Weights of a small transformer language model.
Size: 2 heads of 64, MLP 512 GELU, vocabulary 512.
Architecture: LayerNorm before each block, rotary positions.
Training: a variant of Adam for these matrices, 188M tokens, 11469 steps.
Each number is 50 + 12 x the weight over the matrix's rms, rounded and kept within 0 to 99. Layers, rows and columns count from 0.

# layer 8 MLP down (transposed), 512x128, rms 0.106, rows 389-416, columns 0-127
36 52 40 58 56 56 39 44 49 69 48 43 38 37 46 50 43 49 60 44 71 59 62 48 50 54 32 38 29 71 48 51 69 61 53 72 60 36 17 46 46 60 45 37 26 49 45 65 73 52 34 53 28 59 19 46 42 52 58 61 53 64 47 55 43 45 67 37 41 47 47 53 40 42 37 39 49 74 54 70 45 46 78 47 41 39 30 37 57 38 69 53 54 54 44 22 45 55 44 67 62 55 40 56 34 58 46 70 46 46 47 52 60 65 59 64 59 42 43 44 57 60 59 55 52 51 47 53
52 43 55 29 69 43 70 41 46 63 43 29 78 53 43 49 63 57 63 65 41 54 45 39 52 66 54 37 43 65 55 56 24 55 48 45 52 33 50 61 44 55 24 50 67 40 20 52 39 51 66 57 45 58 65 48 48 42 68 24 41 37 38 52 47 54 23 54 48 49 63 57 46 49 37 51 22 43 51 12 36 24 71 62 59 53 58 55 69 59 54 45 50 23 34 66 54 65 67 35 50 59 61 59 46 50 57 65 35 57 60 32 47 54 72 54 52 63 50 53 64 59 55 35 52 39 34 54
55 33 48 43 48 38 57 43 53 54 27 51 58 46 41 48 54 39 48 50 57 46 60 35 41 30 66 50 14 48 56 48 35 58 59 62 56 55 46 37 43 57 56 68 55 53 46 54 72 25 47 55 42 28 26 40 54 67 44 57 65 53 43 50 66 50 56 48 68 66 49 62 47 53 37 32 29 57 63 58 62 33 45 69 62 20 58 36 61 46 73 58 42 49 39 50 49 60 39 66 51 44 68 61 51 56 59 46 35 52 69 41 40 45 56 49 71 51 34 71 63 27 56 34 54 48 56 52
49 38 37 53 55 56 36 38 58 48 30 54 52 46 38 49 27 52 61 59 47 37 38 57 40 55 51 44 51 25 47 38 40 61 57 63 52 42 59 61 49 55 62 47 55 39 34 65 39 46 54 45 51 32 28 43 56 74 46 50 52 52 58 65 48 67 68 70 50 59 68 58 63 47 57 57 58 56 60 51 51 38 42 57 69 38 36 44 46 44 37 45 61 49 47 46 54 44 44 53 57 50 41 58 66 38 51 50 63 33 48 49 60 57 63 57 57 37 50 39 41 48 51 63 33 55 54 44
71 32 56 52 54 41 57 41 47 36 41 65 35 67 33 34 71 52 65 44 62 46 32 41 37 50 44 84 65 37 41 50 26 38 55 60 28 63 33 56 26 61 35 44 51 53 62 51 57 72 49 38 56 69 47 37 43 46 35 50 64 47 44 52 40 36 30 58 57 34 26 45 59 53 59 52 42 33 53 56 64 43 33 56 55 50 62 56 39 39 39 45 53 53 61 72 46 68 54 62 69 69 26 51 62 34 66 45 46 32 52 47 31 41 57 55 68 44 74 47 85 39 56 84 49 55 33 70
46 59 68 33 46 55 56 56 46 43 48 66 64 27 35 68 53 59 57 59 40 49 51 47 41 47 35 46 42 57 62 59 66 46 55 65 51 47 38 54 31 58 61 59 53 40 36 46 40 57 51 38 44 34 49 45 57 40 50 43 40 44 32 76 76 60 20 48 57 60 67 59 59 58 32 56 52 71 40 35 69 51 52 50 56 52 35 49 46 40 59 46 45 51 35 60 68 49 51 56 32 57 43 55 46 41 34 54 45 40 58 43 36 42 47 53 42 64 88 37 40 49 43 81 61 64 52 39
48 66 35 55 54 44 64 70 36 60 56 56 59 41 55 46 61 54 59 49 59 37 32 55 40 52 58 34 46 44 52 48 41 64 52 31 58 38 46 60 54 63 47 37 65 45 25 52 36 53 41 45 51 26 49 64 52 39 28 45 58 66 53 52 58 40 45 64 62 33 44 68 62 47 41 69 33 75 43 41 66 40 71 35 75 34 60 47 44 43 34 49 34 49 55 52 53 60 54 70 42 64 48 55 49 37 67 43 54 38 29 46 37 53 36 46 61 40 40 55 48 60 41 52 68 61 42 86
39 17 77 33 50 57 70 20 30 62 73 64 52 52 59 50 47 67 42 67 25 39 49 58 19 52 55 47 39 69 52 72 49 44 58 36 44 49 66 21 32 65 71 72 39 30 58 50 47 52 38 44 80 62 46 52 43 40 56 62 37 57 58 41 49 48 46 53 48 47 51 58 48 57 55 37 69 60 51 31 48 38 54 62 57 44 48 45 47 51 46 48 47 61 55 64 57 36 43 33 54 49 65 60 34 38 79 60 50 32 50 41 80 48 63 20 50 55 66 28 49 56 26 63 59 75 49 38
53 47 53 49 59 46 43 50 36 43 40 55 42 58 43 45 44 25 47 55 67 57 73 34 51 72 46 51 26 45 44 43 48 36 48 44 66 42 52 49 44 35 43 61 39 32 43 42 50 59 64 46 28 40 51 52 52 45 52 48 54 48 44 65 57 76 33 53 43 53 59 42 59 55 57 49 58 50 52 60 48 29 46 47 69 46 43 47 46 82 52 66 45 25 53 46 44 62 49 67 50 40 60 67 75 56 48 36 64 45 41 49 31 79 35 76 48 68 50 69 42 50 61 42 41 39 51 59
44 37 53 76 33 41 41 60 47 63 53 61 38 42 40 38 53 44 56 60 38 72 55 43 42 25 37 36 41 47 77 70 60 47 55 50 59 55 53 40 41 57 53 52 41 52 67 50 55 40 56 45 56 68 63 64 57 67 81 56 49 50 29 36 42 33 51 51 62 60 59 48 58 55 40 61 40 70 58 22 49 61 34 35 60 60 57 53 40 45 70 46 55 56 46 24 38 38 42 10 51 50 37 55 64 60 53 52 42 81 51 66 55 65 39 39 30 44 40 40 56 38 53 45 67 40 54 30
47 79 51 42 70 53 47 58 35 29 55 25 50 64 69 26 53 43 42 73 44 30 52 48 42 42 54 67 66 53 46 27 47 51 23 34 52 33 49 51 55 40 63 30 53 40 32 50 39 70 56 76 71 49 43 47 56 42 44 66 57 28 35 27 61 27 50 73 48 51 66 48 44 48 58 75 70 54 51 52 46 51 49 33 46 73 78 39 51 34 07 46 53 56 41 42 37 58 55 45 66 68 41 49 30 43 61 67 28 50 77 60 56 48 51 55 54 49 72 50 39 44 50 68 54 56 61 58
38 42 56 33 55 78 37 61 46 52 39 78 57 45 44 68 35 42 49 43 39 53 47 46 48 48 52 52 41 50 52 52 53 50 42 25 52 62 45 56 53 66 63 49 60 48 43 57 49 48 54 61 50 55 50 52 53 51 64 49 43 52 46 62 38 42 72 51 50 44 48 45 43 39 47 42 54 33 61 44 35 48 55 70 43 47 31 36 51 50 39 55 49 73 36 55 52 68 45 73 44 40 53 50 46 67 52 46 39 56 36 53 54 54 48 64 47 33 42 53 49 52 54 69 46 47 54 49
47 40 50 47 42 66 48 56 62 56 48 34 50 43 51 38 29 35 58 49 57 44 52 53 53 45 44 51 52 49 55 63 54 62 55 44 48 36 39 57 42 68 56 49 58 40 66 50 66 47 57 41 20 66 65 38 44 53 40 50 60 37 41 53 47 49 08 44 58 60 46 53 48 57 73 53 47 46 39 60 62 60 45 68 58 76 74 70 44 46 69 37 36 50 54 73 45 32 54 53 50 36 35 59 42 71 30 39 50 57 27 62 46 61 63 68 54 30 44 58 49 62 56 40 34 30 42 41
48 51 53 41 54 58 41 45 49 64 59 64 63 45 45 37 59 60 34 52 46 66 63 55 58 67 49 47 38 40 43 59 25 64 49 58 68 71 53 64 45 58 40 48 48 57 60 59 44 41 47 61 15 59 54 60 32 61 49 29 54 42 47 48 33 72 62 37 46 35 59 29 66 73 68 49 46 55 44 31 31 35 62 63 44 40 34 38 52 45 28 61 34 62 50 60 39 42 49 61 33 51 58 56 43 64 55 49 53 57 57 64 27 66 18 40 39 40 07 39 56 78 47 55 41 50 58 56
62 49 55 30 77 58 45 29 46 42 49 61 55 75 53 48 56 61 58 56 48 50 51 42 49 51 38 71 46 38 41 46 61 34 42 56 47 64 50 75 45 29 38 80 54 55 57 42 58 29 86 51 59 50 75 58 37 70 50 66 21 43 32 46 39 60 46 51 34 48 62 61 56 53 49 28 60 55 51 46 46 34 58 44 47 41 37 47 61 41 57 57 52 41 53 56 30 48 58 39 42 49 44 37 52 54 58 34 21 40 62 33 50 64 71 58 61 58 37 35 52 55 33 45 54 57 57 40
63 45 38 40 61 41 49 64 54 42 59 41 77 48 72 69 57 38 53 55 47 44 55 51 42 53 37 46 59 41 44 38 28 73 37 54 60 60 54 45 36 33 63 41 54 57 52 29 31 43 19 66 54 53 37 52 51 65 48 44 52 49 59 55 40 55 57 56 62 60 59 49 66 49 48 44 62 52 42 71 61 57 53 49 27 48 59 36 43 65 46 40 42 21 43 58 56 53 66 62 47 38 47 59 49 54 41 49 60 45 44 52 38 57 52 39 49 48 71 44 51 40 54 24 46 52 55 60
43 50 61 35 48 49 58 58 58 47 62 47 29 56 41 55 22 23 39 31 67 73 70 64 63 52 67 55 45 12 41 36 61 55 58 47 42 30 50 61 45 43 45 57 41 79 62 34 78 52 60 53 58 58 46 68 19 46 39 40 49 48 40 58 53 41 42 59 56 68 28 56 52 31 52 49 56 60 68 58 48 49 66 32 23 49 54 65 46 67 45 43 42 43 41 64 26 59 45 39 54 60 58 29 63 58 56 44 48 62 36 67 52 67 57 38 33 48 50 54 57 44 62 51 19 58 59 60
42 21 62 38 75 22 75 54 59 53 54 55 47 68 61 53 56 74 54 64 48 41 62 50 57 42 70 66 65 38 49 25 44 43 50 26 41 72 18 38 55 27 48 36 61 57 43 37 58 42 55 38 48 68 39 62 34 52 26 91 43 48 40 41 30 49 57 48 40 69 40 52 47 41 38 52 53 61 38 53 51 55 50 57 52 42 55 67 43 37 45 40 29 31 49 64 32 53 60 30 60 40 36 70 33 63 51 44 43 47 53 67 57 53 35 42 53 48 81 60 51 50 86 44 75 72 58 52
48 49 50 57 63 63 60 49 71 43 68 61 60 54 50 61 68 47 77 65 43 46 87 35 29 32 58 48 42 53 35 33 62 34 46 46 57 42 58 39 47 33 33 73 42 41 43 50 41 49 54 59 64 73 52 39 40 44 62 51 33 41 44 48 46 33 55 41 41 58 49 40 42 54 50 58 43 49 56 46 53 49 38 79 58 38 51 56 55 48 61 32 55 57 47 54 32 48 49 56 31 47 40 57 50 32 39 66 49 51 38 59 50 53 51 52 26 46 47 64 50 51 53 52 55 60 60 58
70 36 46 60 26 79 26 45 62 42 59 63 50 53 41 38 48 54 70 66 49 62 77 44 50 69 48 28 55 63 37 31 35 45 60 80 57 71 48 35 57 38 40 34 54 46 32 51 50 61 36 65 40 56 63 65 22 35 36 26 47 34 60 52 44 43 59 69 43 66 77 44 76 45 51 62 41 61 36 60 91 35 55 44 39 57 41 55 45 38 55 36 37 62 26 71 54 42 54 57 30 53 65 31 53 59 55 28 42 47 49 35 43 63 65 51 63 43 51 50 43 34 55 45 61 66 47 50
47 52 44 44 51 31 79 37 46 48 39 53 32 39 52 40 51 39 46 53 56 50 58 34 40 72 52 34 40 33 45 73 45 58 35 64 41 38 46 54 41 53 71 53 40 58 58 60 58 52 56 80 71 46 48 44 59 44 30 44 45 52 34 40 66 31 40 47 52 80 44 55 36 40 49 54 47 50 50 52 43 47 54 66 45 29 63 52 47 55 65 47 50 55 46 61 56 54 52 56 49 54 56 33 74 43 46 45 39 65 57 58 43 58 68 38 48 50 74 59 53 40 53 48 53 39 52 46
43 39 54 62 42 58 51 45 52 60 49 56 51 38 50 56 67 60 47 73 35 57 57 43 35 52 49 51 42 53 40 54 41 55 41 48 33 61 42 26 48 65 42 74 29 66 56 53 24 32 42 62 47 39 65 55 36 49 36 56 39 40 69 55 61 38 64 60 49 53 32 46 61 24 42 48 38 61 48 59 50 50 34 50 33 46 50 49 62 53 38 51 59 53 48 40 70 47 39 53 52 37 67 74 48 59 71 42 26 53 48 39 51 62 55 62 63 60 36 67 45 47 52 60 35 62 53 51
33 58 52 37 14 74 42 45 58 64 50 59 35 58 13 19 37 40 36 28 53 63 72 69 46 42 34 29 35 70 56 22 31 46 57 71 54 44 56 51 56 57 55 56 56 46 48 42 49 32 42 52 49 65 66 40 57 54 65 44 54 61 37 64 39 49 44 43 41 55 41 31 55 57 60 50 62 52 47 57 50 39 62 13 41 75 77 30 27 60 64 58 51 56 57 41 43 73 39 48 71 45 39 69 36 42 84 64 65 47 43 39 41 55 67 56 71 88 57 57 54 42 60 37 46 43 44 57
65 65 62 52 44 61 26 75 44 53 56 48 45 79 42 47 52 70 23 53 30 49 52 60 53 61 55 63 38 34 70 35 64 31 36 61 06 11 48 44 55 71 57 62 55 49 38 38 63 58 40 49 80 53 31 70 52 39 41 64 58 37 66 40 55 21 48 56 66 24 40 51 59 57 59 60 51 32 57 41 53 53 66 18 49 61 71 74 55 56 35 39 32 25 63 64 51 46 53 45 72 35 38 39 54 51 51 55 52 41 59 64 47 40 47 47 47 44 73 41 51 70 50 45 40 48 40 52
67 52 62 45 52 74 38 48 29 40 53 44 50 62 55 58 43 52 19 66 36 53 69 46 77 40 56 64 54 37 49 38 67 52 62 40 27 51 42 42 72 52 44 55 56 66 47 27 66 53 36 40 39 43 53 32 57 50 45 55 40 45 49 65 28 43 58 49 50 37 33 43 69 55 68 46 58 50 51 54 47 42 47 54 30 35 36 60 40 66 31 70 40 39 58 56 56 76 37 47 58 37 55 61 47 49 53 44 77 63 33 43 63 58 48 50 52 67 38 52 58 39 52 55 51 49 44 49
60 46 27 69 40 41 51 26 54 57 42 49 47 52 54 50 41 45 35 80 44 61 42 30 53 60 52 37 54 50 50 27 51 44 53 68 46 67 67 47 63 47 53 42 55 63 46 40 32 41 67 54 24 46 52 59 45 62 42 42 31 60 58 44 50 60 67 36 35 61 40 38 51 71 50 41 62 60 78 48 58 56 38 71 50 42 48 55 63 54 60 59 52 55 70 55 44 50 23 49 56 34 54 64 52 27 49 54 57 79 41 51 25 52 36 48 49 47 51 47 43 50 45 53 40 58 54 49
70 48 58 63 55 75 69 61 54 60 40 30 57 60 47 35 37 71 44 30 68 60 68 71 57 55 73 51 47 35 62 35 43 53 51 52 50 51 29 59 62 36 79 73 67 44 46 45 49 56 42 27 60 50 28 31 48 42 55 49 46 42 44 50 31 28 50 70 47 67 57 69 28 59 47 57 69 43 55 37 56 59 47 37 52 61 33 48 32 34 46 50 39 30 51 54 41 82 51 50 43 57 37 47 31 61 26 25 71 53 67 56 23 64 52 47 36 27 45 55 25 39 76 48 53 45 71 52
34 23 41 25 69 73 42 37 69 35 49 58 45 53 65 53 42 56 45 57 50 63 58 50 38 25 59 58 83 70 54 72 31 58 63 32 45 74 64 58 40 47 50 57 40 39 56 38 57 59 28 56 44 49 37 43 58 59 29 42 33 62 57 37 37 59 40 44 55 24 68 32 64 39 44 57 45 63 37 56 33 51 24 39 44 40 42 45 73 48 73 51 44 52 68 68 46 57 67 47 51 45 46 62 28 45 45 71 64 45 20 55 57 63 48 64 47 76 38 75 53 52 26 49 42 69 41 58
# layer 8 MLP up, 512x128, rms 0.127, rows 390-416, columns 0-127
57 50 61 39 55 39 65 66 61 62 45 38 58 51 53 53 63 72 29 48 52 60 65 55 56 31 60 52 15 42 52 75 54 49 35 40 47 64 68 59 48 45 49 26 63 33 66 48 54 53 47 66 57 43 44 45 66 65 49 42 47 48 51 59 51 34 43 55 25 43 41 33 56 69 49 58 79 30 34 26 38 44 45 51 62 64 55 52 49 58 54 41 34 62 66 82 51 49 55 36 45 53 43 25 58 53 46 31 48 52 47 33 51 46 32 51 43 42 62 28 49 71 54 65 36 40 37 50
60 46 64 35 41 37 48 63 58 57 50 46 54 34 58 46 53 56 51 56 41 55 47 61 55 67 35 42 56 60 36 30 43 35 69 36 47 48 40 57 52 27 58 43 47 51 50 55 28 52 66 50 57 63 71 50 46 38 59 38 41 60 43 48 48 31 60 40 44 40 57 55 58 48 73 66 50 33 49 38 51 71 55 66 71 76 56 47 51 55 45 55 30 56 80 51 63 30 54 38 04 78 43 40 46 59 57 57 47 49 36 67 42 40 38 47 35 44 74 40 37 45 46 59 37 53 49 35
57 44 63 62 32 43 51 53 51 44 46 25 43 55 51 44 58 67 44 49 50 57 71 49 77 59 52 50 29 59 47 56 53 48 58 64 47 70 56 40 45 28 49 45 65 33 54 54 52 28 58 53 53 58 51 32 56 29 50 61 71 61 55 40 64 44 38 44 47 47 54 35 45 57 52 56 48 54 32 38 37 63 49 63 30 48 73 41 63 42 54 74 46 52 52 51 74 41 55 32 45 55 50 39 55 53 41 49 48 35 54 44 27 38 49 44 43 54 48 44 56 49 56 39 52 32 38 51
47 41 55 68 41 47 61 51 52 53 27 52 33 92 64 40 30 46 50 44 63 62 52 70 56 54 56 73 59 70 60 51 61 40 44 40 27 58 63 53 26 51 36 40 44 52 52 44 62 67 39 54 54 57 52 49 68 54 44 61 62 57 39 23 46 36 44 55 49 38 51 26 35 58 34 59 70 56 69 45 49 41 51 48 43 60 77 66 56 50 68 36 58 43 60 65 29 36 55 41 18 55 55 45 35 46 56 44 37 60 71 55 45 50 48 41 72 49 52 31 41 60 58 59 45 20 44 50
40 68 50 47 49 54 44 43 44 66 45 43 67 54 47 50 36 41 44 38 43 45 37 55 57 40 50 28 62 53 63 46 52 50 46 79 47 34 53 58 40 49 88 35 60 49 37 42 54 53 56 73 67 46 42 47 30 48 47 47 29 59 45 43 56 21 29 31 42 55 55 73 62 33 66 72 59 58 50 52 45 50 25 30 57 55 68 44 36 56 51 42 43 41 59 46 41 60 70 45 33 57 55 68 40 59 56 59 33 54 51 41 33 62 46 48 81 51 58 43 36 49 41 55 54 62 57 58
39 46 59 53 52 48 71 52 36 29 50 48 59 37 57 38 68 32 18 50 53 77 59 50 78 55 45 27 48 48 67 45 51 38 53 55 41 54 41 53 49 43 59 57 59 49 47 32 58 18 27 78 50 63 67 50 39 37 64 74 50 64 62 36 65 40 39 53 46 53 42 43 52 36 54 50 42 50 55 50 50 32 47 57 59 40 64 44 47 45 43 50 62 59 45 59 48 46 50 48 47 58 43 60 65 43 44 54 53 81 65 54 59 58 58 49 50 42 71 30 47 60 37 48 42 26 57 43
70 29 67 57 61 33 62 31 40 58 39 48 37 54 62 43 36 39 45 56 78 21 63 57 34 64 46 59 37 63 38 53 41 35 69 53 45 21 53 51 27 70 42 42 45 35 53 28 34 43 59 70 60 46 60 28 49 62 67 65 51 52 42 20 58 42 32 62 75 60 40 63 43 39 50 64 78 37 50 48 65 62 40 36 43 48 61 56 52 55 42 52 23 33 50 55 42 33 67 46 41 74 57 41 44 62 47 57 59 55 64 37 51 37 55 41 54 39 58 35 62 64 45 39 60 35 58 56
69 44 45 61 51 38 65 56 74 49 54 52 28 52 60 52 29 53 48 46 55 38 38 52 56 62 51 22 59 56 58 31 41 53 71 47 50 57 58 63 51 49 49 47 67 53 47 40 37 52 49 60 52 50 75 35 40 50 61 59 58 32 63 50 44 64 56 45 35 53 33 59 45 46 57 59 46 34 62 39 67 52 48 42 41 47 54 54 30 60 42 38 65 64 45 60 47 28 39 58 48 50 50 27 41 55 27 49 39 49 66 63 45 36 31 40 50 40 55 51 52 53 67 19 38 37 40 74
58 60 59 65 43 62 67 75 49 52 63 32 60 37 53 42 36 71 30 49 51 37 64 44 48 66 42 69 42 57 64 44 45 51 43 43 52 79 63 54 54 77 44 30 44 40 49 30 31 63 46 41 60 52 49 41 26 41 56 41 39 69 37 57 69 28 33 49 37 57 47 22 40 52 61 51 70 41 62 71 50 42 32 55 60 79 49 73 57 64 51 47 45 58 49 44 29 20 60 46 49 51 40 59 49 46 53 36 39 55 66 54 41 50 33 53 31 60 63 46 52 45 47 57 53 42 50 55
63 44 60 56 26 40 61 53 55 43 61 44 25 50 77 42 50 34 46 46 54 50 45 42 57 49 57 44 59 70 53 46 62 38 38 61 55 29 35 46 47 35 37 55 72 61 41 37 57 48 36 63 59 55 57 56 55 45 49 44 92 53 56 39 55 51 55 47 48 67 52 38 61 36 51 51 37 42 46 33 32 59 40 68 43 67 59 63 43 41 37 56 55 50 96 52 49 50 70 38 51 71 46 40 29 51 31 40 65 68 71 50 22 51 38 42 75 38 41 49 62 80 44 46 52 51 44 60
60 55 56 42 40 32 47 43 32 52 62 45 49 52 47 34 67 64 47 53 58 53 67 61 26 50 55 48 54 49 53 50 37 54 58 67 47 44 61 62 42 52 46 25 50 44 56 29 62 58 49 52 64 60 49 35 51 44 45 63 59 49 51 39 53 50 46 20 56 56 52 51 58 64 52 67 66 58 56 47 49 58 58 44 55 34 50 45 45 48 52 61 47 36 70 50 44 39 52 33 49 55 58 57 48 32 54 47 64 53 45 65 36 56 38 52 39 65 56 49 45 42 52 37 57 41 24 52
54 61 66 63 55 53 64 38 42 44 50 22 55 42 74 44 39 39 26 46 51 61 50 68 43 50 62 58 54 64 75 54 45 40 45 62 44 43 68 67 37 60 50 38 67 28 58 44 72 47 54 34 39 70 52 52 69 36 54 50 41 43 68 40 41 46 44 40 64 64 31 60 51 42 53 64 67 46 52 47 48 62 23 43 37 47 50 46 61 63 55 50 63 75 57 65 57 37 43 42 48 53 57 38 51 56 38 39 59 40 60 46 39 29 40 63 36 23 47 38 41 51 38 45 80 23 54 55
63 48 62 57 62 56 47 52 62 41 52 45 57 30 49 52 71 67 72 36 52 19 58 40 38 41 43 51 42 52 64 44 45 79 60 65 41 45 57 57 51 64 38 20 60 57 61 26 60 58 40 70 52 44 59 41 47 43 47 43 54 44 28 30 43 61 34 32 65 71 41 39 55 50 69 45 76 49 47 42 44 63 50 41 54 66 52 75 43 55 63 46 52 49 59 59 53 63 55 68 47 50 44 46 46 39 48 49 51 51 34 44 33 42 34 56 77 30 56 38 31 67 57 42 50 53 52 61
24 44 43 57 30 38 59 77 52 47 63 35 50 20 63 69 54 57 59 33 45 46 53 54 50 58 49 35 39 55 54 49 25 57 55 43 57 29 56 45 56 43 33 42 55 36 53 30 55 61 39 49 56 69 28 55 47 37 46 47 64 55 61 54 61 57 59 51 59 46 50 57 43 53 62 52 43 28 50 46 64 65 45 59 59 58 44 55 46 47 35 25 60 48 48 37 59 58 60 62 60 43 53 56 34 42 59 51 71 62 37 73 47 52 42 35 46 36 73 61 53 60 55 53 37 43 29 66
63 47 56 49 65 58 48 54 50 53 43 40 66 65 62 59 52 49 40 25 65 62 43 43 26 53 59 60 70 43 48 24 47 33 64 54 42 56 47 42 64 50 61 37 57 23 51 29 58 54 48 47 71 45 25 63 20 71 45 35 67 47 64 44 66 56 42 32 53 40 69 50 61 59 55 64 35 50 50 48 53 35 42 52 37 50 60 66 55 42 63 31 53 52 61 50 42 46 72 30 44 46 51 45 30 34 47 59 53 58 51 61 57 42 55 35 61 50 68 35 36 50 65 46 78 39 53 31
43 33 45 74 47 33 58 62 56 59 52 54 40 45 71 49 37 33 53 41 65 47 64 49 53 49 60 31 43 34 56 29 60 48 43 52 36 29 42 34 39 41 49 34 45 56 58 38 58 47 64 40 52 35 36 73 31 43 44 43 67 70 32 41 63 44 59 47 43 44 33 47 65 60 60 58 67 32 44 52 68 50 49 35 23 58 47 61 59 57 61 34 64 64 68 60 30 53 79 41 54 68 56 34 28 19 54 60 58 42 53 45 41 59 46 65 46 65 66 51 51 68 48 41 54 57 33 50
48 53 68 47 42 56 57 51 50 64 44 43 47 37 43 47 42 39 42 16 65 51 44 48 57 47 64 68 29 57 58 55 55 26 42 47 57 32 59 65 53 46 58 41 48 64 56 39 32 41 47 63 60 65 60 49 40 68 54 67 55 66 41 33 60 54 63 40 65 53 34 50 18 29 36 55 48 22 69 26 61 58 53 80 39 45 49 84 43 54 49 26 60 51 41 63 43 46 68 77 51 66 44 38 57 50 61 64 76 43 55 53 36 36 50 48 29 49 43 52 66 47 56 34 46 57 45 56
35 49 44 76 57 55 39 48 55 51 37 60 48 54 51 50 47 40 38 33 66 31 65 39 46 32 43 24 48 73 82 21 60 55 41 76 54 42 53 56 29 54 42 38 54 28 43 58 39 45 38 54 66 56 61 51 48 61 37 50 37 44 49 41 65 34 41 59 46 65 50 31 58 68 58 43 71 48 41 62 46 53 45 61 46 62 65 69 29 39 54 31 59 52 49 60 60 37 54 65 48 63 47 46 33 49 28 59 55 48 43 50 50 48 35 52 43 47 69 52 49 55 54 41 60 29 53 50
33 28 60 57 39 53 58 38 56 60 46 60 46 59 58 64 36 48 52 26 53 56 50 45 44 72 64 49 57 72 57 32 56 42 62 59 30 49 56 40 57 30 53 58 59 30 68 60 37 60 53 43 66 46 59 34 41 56 64 46 57 23 67 35 59 27 44 44 65 52 60 57 39 62 64 66 63 43 39 41 58 29 37 65 50 39 71 50 84 37 46 25 43 63 70 50 64 38 69 64 37 60 45 23 34 57 21 51 43 64 50 36 47 56 60 48 53 31 59 36 37 62 53 36 36 51 49 36
54 43 53 59 68 64 67 50 68 51 30 25 53 58 54 52 61 52 27 36 49 66 66 34 44 58 48 60 47 46 43 56 61 39 48 54 52 47 61 69 64 55 45 45 45 39 57 58 64 31 43 38 72 46 53 36 55 38 61 46 60 49 40 54 76 24 41 33 46 65 51 32 70 49 60 53 75 38 31 44 46 36 39 59 56 65 38 41 62 41 46 37 44 71 75 47 57 34 77 42 37 60 25 42 31 41 52 47 68 57 54 60 54 52 59 37 45 43 59 36 46 48 52 60 43 57 50 53
41 27 49 56 41 53 50 44 64 49 40 44 56 62 56 54 68 54 51 45 44 56 45 48 49 42 53 49 39 42 63 52 61 55 39 54 54 41 46 37 36 59 48 42 62 51 60 47 84 37 68 57 61 46 48 40 57 63 48 55 52 40 48 62 58 16 37 56 66 64 50 73 66 43 54 44 47 41 55 49 40 44 42 23 60 45 45 37 37 47 47 46 51 61 69 57 57 52 59 37 37 36 39 21 33 70 49 55 58 49 44 43 61 51 54 51 54 30 42 45 43 58 56 64 44 22 44 57
51 42 55 57 70 45 51 50 63 55 44 55 37 55 74 34 65 33 45 38 46 56 34 34 59 30 74 49 35 45 77 53 60 34 38 60 37 44 48 40 41 59 52 50 56 35 65 47 51 56 30 72 61 39 39 64 57 66 41 47 52 44 49 45 37 42 58 68 69 54 40 40 45 59 44 41 47 33 40 44 26 56 34 48 40 66 79 36 68 52 47 29 57 42 77 38 43 43 59 54 47 70 72 20 34 57 55 50 32 78 50 61 45 42 43 51 57 39 59 29 53 66 66 29 49 52 41 59
39 49 68 67 40 53 55 38 37 48 60 45 60 70 68 71 45 64 48 52 54 50 31 61 47 79 66 46 56 74 52 33 45 42 54 58 55 41 58 39 38 63 48 46 56 39 46 42 53 44 47 58 54 57 42 57 50 61 51 57 58 26 53 29 66 24 50 52 69 60 38 51 55 46 69 46 57 33 52 42 56 48 40 42 52 61 52 50 71 48 28 64 35 55 52 55 45 22 58 35 45 53 49 46 20 58 63 44 50 75 61 66 40 29 54 41 58 41 58 25 41 66 53 43 45 40 47 51
33 63 52 46 43 49 51 44 48 51 38 57 43 39 41 51 43 63 45 32 75 63 55 66 52 42 49 64 74 56 55 47 59 44 60 57 49 22 45 40 43 45 51 34 73 55 60 53 50 51 55 59 58 45 28 41 48 57 48 44 39 60 58 51 61 55 43 48 47 43 56 53 51 74 77 75 54 22 59 32 57 34 36 67 41 49 75 66 44 55 42 25 51 62 48 32 40 62 75 33 59 57 48 30 38 44 54 56 49 42 53 48 56 53 58 51 24 60 51 38 39 61 30 56 59 47 29 18
54 53 55 39 51 57 51 66 63 51 51 45 43 43 46 42 55 54 60 44 44 29 48 87 46 47 56 54 55 37 61 64 46 53 52 56 50 34 62 30 26 61 43 50 41 58 59 32 41 61 35 68 39 66 68 39 54 43 52 66 43 57 35 43 51 37 59 43 46 48 56 69 64 37 69 58 44 30 46 41 33 53 44 48 47 60 73 58 41 60 51 54 47 43 51 50 59 47 81 44 72 58 50 34 64 53 52 55 61 49 32 65 47 31 43 46 66 50 46 42 52 47 57 36 48 47 41 52
62 28 65 49 49 50 37 53 71 33 54 33 59 51 55 37 66 42 74 38 59 49 49 67 47 61 65 56 38 41 55 40 72 55 46 66 42 44 59 47 46 50 56 53 65 75 75 45 71 63 74 27 53 42 38 49 35 45 69 43 56 57 42 24 46 30 63 35 45 63 53 46 50 36 50 60 53 28 50 38 39 47 66 57 51 47 65 66 52 37 38 48 60 57 44 49 47 54 82 57 51 67 25 57 28 50 48 45 60 50 77 73 52 44 51 55 70 24 46 54 62 49 38 39 40 25 48 55
64 41 67 45 67 41 55 64 55 52 52 29 57 43 66 43 53 30 63 39 81 65 38 63 41 58 57 59 41 31 54 45 52 63 37 55 50 45 34 41 26 40 59 25 42 53 72 34 49 52 35 40 64 57 36 46 63 68 36 60 35 43 66 43 55 19 47 48 59 42 44 32 50 60 58 50 68 43 58 66 38 58 13 43 62 35 56 46 42 58 44 57 73 44 59 48 49 28 60 38 50 63 57 65 30 51 68 43 40 63 37 33 43 18 45 42 58 63 59 57 66 60 42 59 71 61 33 41